{
  "n_layer": 8,
  "d_model": 256,
  "n_head": 4,
  "n_kv_head": 4,
  "head_dim": 64,
  "d_mlp": 1024,
  "vocab_size": 512,
  "activation": "gelu",
  "norm": "layernorm",
  "norm_place": "pre",
  "norm_eps": 1e-05,
  "positions": "learned",
  "qk_norm": false,
  "attn_scale": 0.125,
  "bias": "none",
  "tie_embeddings": false,
  "parallel_block": false,
  "init": "trunc",
  "init_std_qkv": 0.0255,
  "init_std_o": 0.0,
  "init_std_up": 0.0255,
  "init_std_down": 0.0,
  "init_mimetic": 0.7,
  "optimizer": "soap_variant",
  "lr": 0.00507,
  "beta1": 0.95,
  "beta2": 0.98,
  "weight_decay": 0.11,
  "lr_head": 0.0105,
  "grad_clip": 1.0,
  "warmup_steps": 200,
  "schedule": "wsd",
  "decay_fraction": 0.875,
  "decay_shape": "linear",
  "final_lr_fraction": 0.0,
  "batch_tokens": 131072,
  "seq_len": 128,
  "doc_mask": true,
  "train_tokens": 457200000,
  "steps": 3489,
  "dataset": "wikipedia_en"
}
Each number is 128 + 32 x the weight over its row's rms, rounded and kept within 0 to 255. Layers, rows and columns count from 0. Numbers have three digits each. The size before them is the row's rms in percent of the matrix's.

# k: layer 2 attention key, 256x256, rms 0.139, rows 124-127, columns 128-255
# q: layer 2 attention query, 256x256, rms 0.143, rows 125-127, columns 128-255
# v: layer 2 attention value, 256x256, rms 0.126, rows 64-70, columns 128-255
# o: layer 2 attention output (transposed), 256x256, rms 0.114, rows 64-70, columns 128-255
k124 088:174072137133172144118102075132116150164138116119085138145120171117128128092063130157123131112108163150098143134134139107132123136123161133158049091115077094047128142146175155112122068114161112108174176131091118136051128084145154112118125077150101125125191125108134116109152153104145168107175130141130128092137142136131177119120121175066149142130138098165179181149154144173115066132156
q125 090:170065132099156197135151158138126127131121076133113131137086194200184123140100178118111082170170071134134089103136154166136141099143119100120066130097116107118081135152143098122138133194158090102139105147147155106175126132022167102092173141134086194151104164141150153113057144133069152144100155134115129158145067104143131135175101136143135164152075132051132125154152108151203121142134
k125 089:095154148103126102108132105175129121199123073087168153156168111181078191160082150105119103118146133102116121141114084113131157158173141183114212125145117175115074132155104168166108149105084132159175107095122164135078128119100125125140109176138111150193134143106148120158151141113077122141161167064139056129086184189162172149101112130121162142121154136158142120159125093123169122169143
q126 094:142112146127145146162138123120151139176033064145170130120165138122126178137167111124131107156104068096182143125106194126132093118139126097179165101162176122138122113147141155142161142094156173113105093056105113092082153164104139131108169101091146142113116119003137129106117153173180169084122147073119110181095155110146120041050063200126141104114074099167059129128097129115093165103209
k126 086:143087114132090076095133173096075180134190085149128167124076140139190109090120147160183136120179148131150144129103076181109167134158132084134098139093096091142118098093133170111128133108145147164144112137155154130112116138118126121109168142110099133129059158177169142143104105159089147101174088106098108106133126130135093132125157167140142150142140123198128164137170104114091106083089
q127 100:157153110124126112125114107103207144136117102108154093112068157169166130160140147113166139148118127112112130122087107134117152086141119161136138164075116112097058112088127110138161087137101085120066153132133136154110104111138131127104154158132112136073176101101091157157063095196130160123123148125113143118137126118126168133133056167131163120144118133171115151101187115167118111107145
k127 091:108090153133175195125129105178122134093075115137131130143114153114176166152144107120099105110169106101144150142092168121047117155122113141114136141143093188132194159202147157163180190107091093154167161123102119123133127139148112119128146092130136164109114179115142040065145083145168105119133131123174080102136143115112115082138162111126228103076123125173108146129114121133133076074116
v64 085:151112155069150146107080173142130158064075070205116153124125125178097094183118092108133158213147129094169084138120163139143146123158138178141079175138073151107146116137164109136066135123144112145094119153085120106135082132141142160082128115164190144116142135122194174122146153110175153109061126153176142082072107078115140076110126128113148080108141117088145101095146128096145146132077
o64 091:085082108147084177095111086114082115109089208103149155115123163187097140176154157125168122059146125133106168125216127145161117165093147157161160130130172122178168156139169136156203125129140106131172177116126137095152063105120121175118097145097111193110101161139064120124164074140147130108087139111115087118120129125152139141119165108077167124152106127114132172156109159133117172190111
v65 090:170172096191126142106112112144171096157124178068134078123139161126144125137077132168120115144106099162087122132079157097141115125103169077104190185132191156158136139114165085117125119137131136114139082117126126164173126098096168091126144064146152145140147133139092148148131118182122150134118103114168144142154137097129084142143149159105136137070163124162136117086155113133146129139134
o65 097:094098087142199151176068126098124171119123007167117140106096087113113112178106153104147180127175089087141131152132133097115198109143097126123115189121124168135113125131109066137176084127113061189074158076121087135172111112122120068127077110089171127111112130046163097141117099148117129160098127142095138134136118123097101103090122099102146152085085158087128125110128199113146133143177
v66 092:116121162072095156101085105138123217118138150067177098078097102171140110163140176067126178120111168154075175153137103130160162158108058146078133116108123178110111123176103112145119150106147133158097147115166140162108129113112101124132173076132173131164072157107138127078117092140089140206107116073185129119156108146097158093102153142144075112146170106100131127095134142086132113101073
o66 099:150127129127115166115128128119190138179000115171074119126089153108139090057147127152162082156132117093126085155114129157121152140173141100126133112116153135129130154104069126081120140127133149058108126119103101138131220120080106142087113086086109158113104155144101126197184158138168158140093156182115169161167123165144139112135099140142128076125104096101134159153148124114141130173133
v67 085:119098126138098139181139129116150132144183125161118158179163129149053144124124132129141184104126097150079081096218158138119117199139156104137152083140112092133156117145121103104147110141169148139075154157122151128084132115083164113118170123088148085133175149111156141137130123123094191090170085160165170130112211120214117117101150120128144114114054123102090137141053203134162040110151
o67 097:173175118122141126022147163120154115165169141130173122106137079175198123192142121118111128122147084168097109121126093130145210059200114137120175063143166186156083174133127187083082157123133159156146121157182180140184104172142144145106162144205134137137095070134089128157178120083154148146148210098141135128168122166136147124157104136110097159167125132149179131178116110139138144103149
v68 086:139103145099170093057122135092148074090108149148163125119190132112132121115162089086161103129151092113158173181155171123084098172134120151133151099184129092138140126135111097152096144104116141119110122201150153067200102116138116160067139174140098138089094166084108158143139102174103186188144109172136170152147105105154087139159160133105089165118140196143106083149077120094180118092136
o68 093:140187164116115122150175164139144178182112135064160127139124144203138152136138176047137172125132173129056060085083129140149133070155127128107143171066132153119090159077123176180103130105115112133118113079122073164052149144157140127138132134113127138128131082173090104170129071136166113199129065117097158158105156183105108158087107133147111140134170123088120118154160043175099104149166
v69 084:127129140181123147128124081066179117166095107121106127172149156077129099134158114101064161144140139120130157093144124157143111134122166119110086097196117119102165097145122058130173156083140119096072167123136062130094187148064181128099136089094090116149126135164114185136080083203142185147204066091102119146156098111097143072122137186131154098205075125152088073079147035096137123124137
o69 090:156076161095095158137105104126180159084154138092113147154136154143123177121092100098128144167091099159144153123103118133175166175067138086159133149164088132107127119087180168174052079096113177136118087155081089089089100127127088109143156104153192080189148131142147183186175157128099149143102109131131103111133128155149132102145090174119035119118148127121128113126126160128142154090176
v70 097:113075177154137174123175116106140136173120076118129159099042092137148148069096160087129084112087161173136151128139122123120072167109101171146127135116128137123084154191203120139149102083109072174159128149118098091170140131209099163108162104125123133132170099084148116171133064182173210142109109108103163129158170132179104160124141130128141168123164077090158145135151112096102102094123
o70 099:149120097114135124192120120134161123131106199081106087124193136126155127162140187106121200110137085077153101092096123183146116183117106099068161098136176161131139106086104093147093142202133168148092081141117128162106110094076131101175124126093111126143070128184120106138178174121139077128125126075129142098138168116101189117137166101111130160136113138186080136130128155124171095119119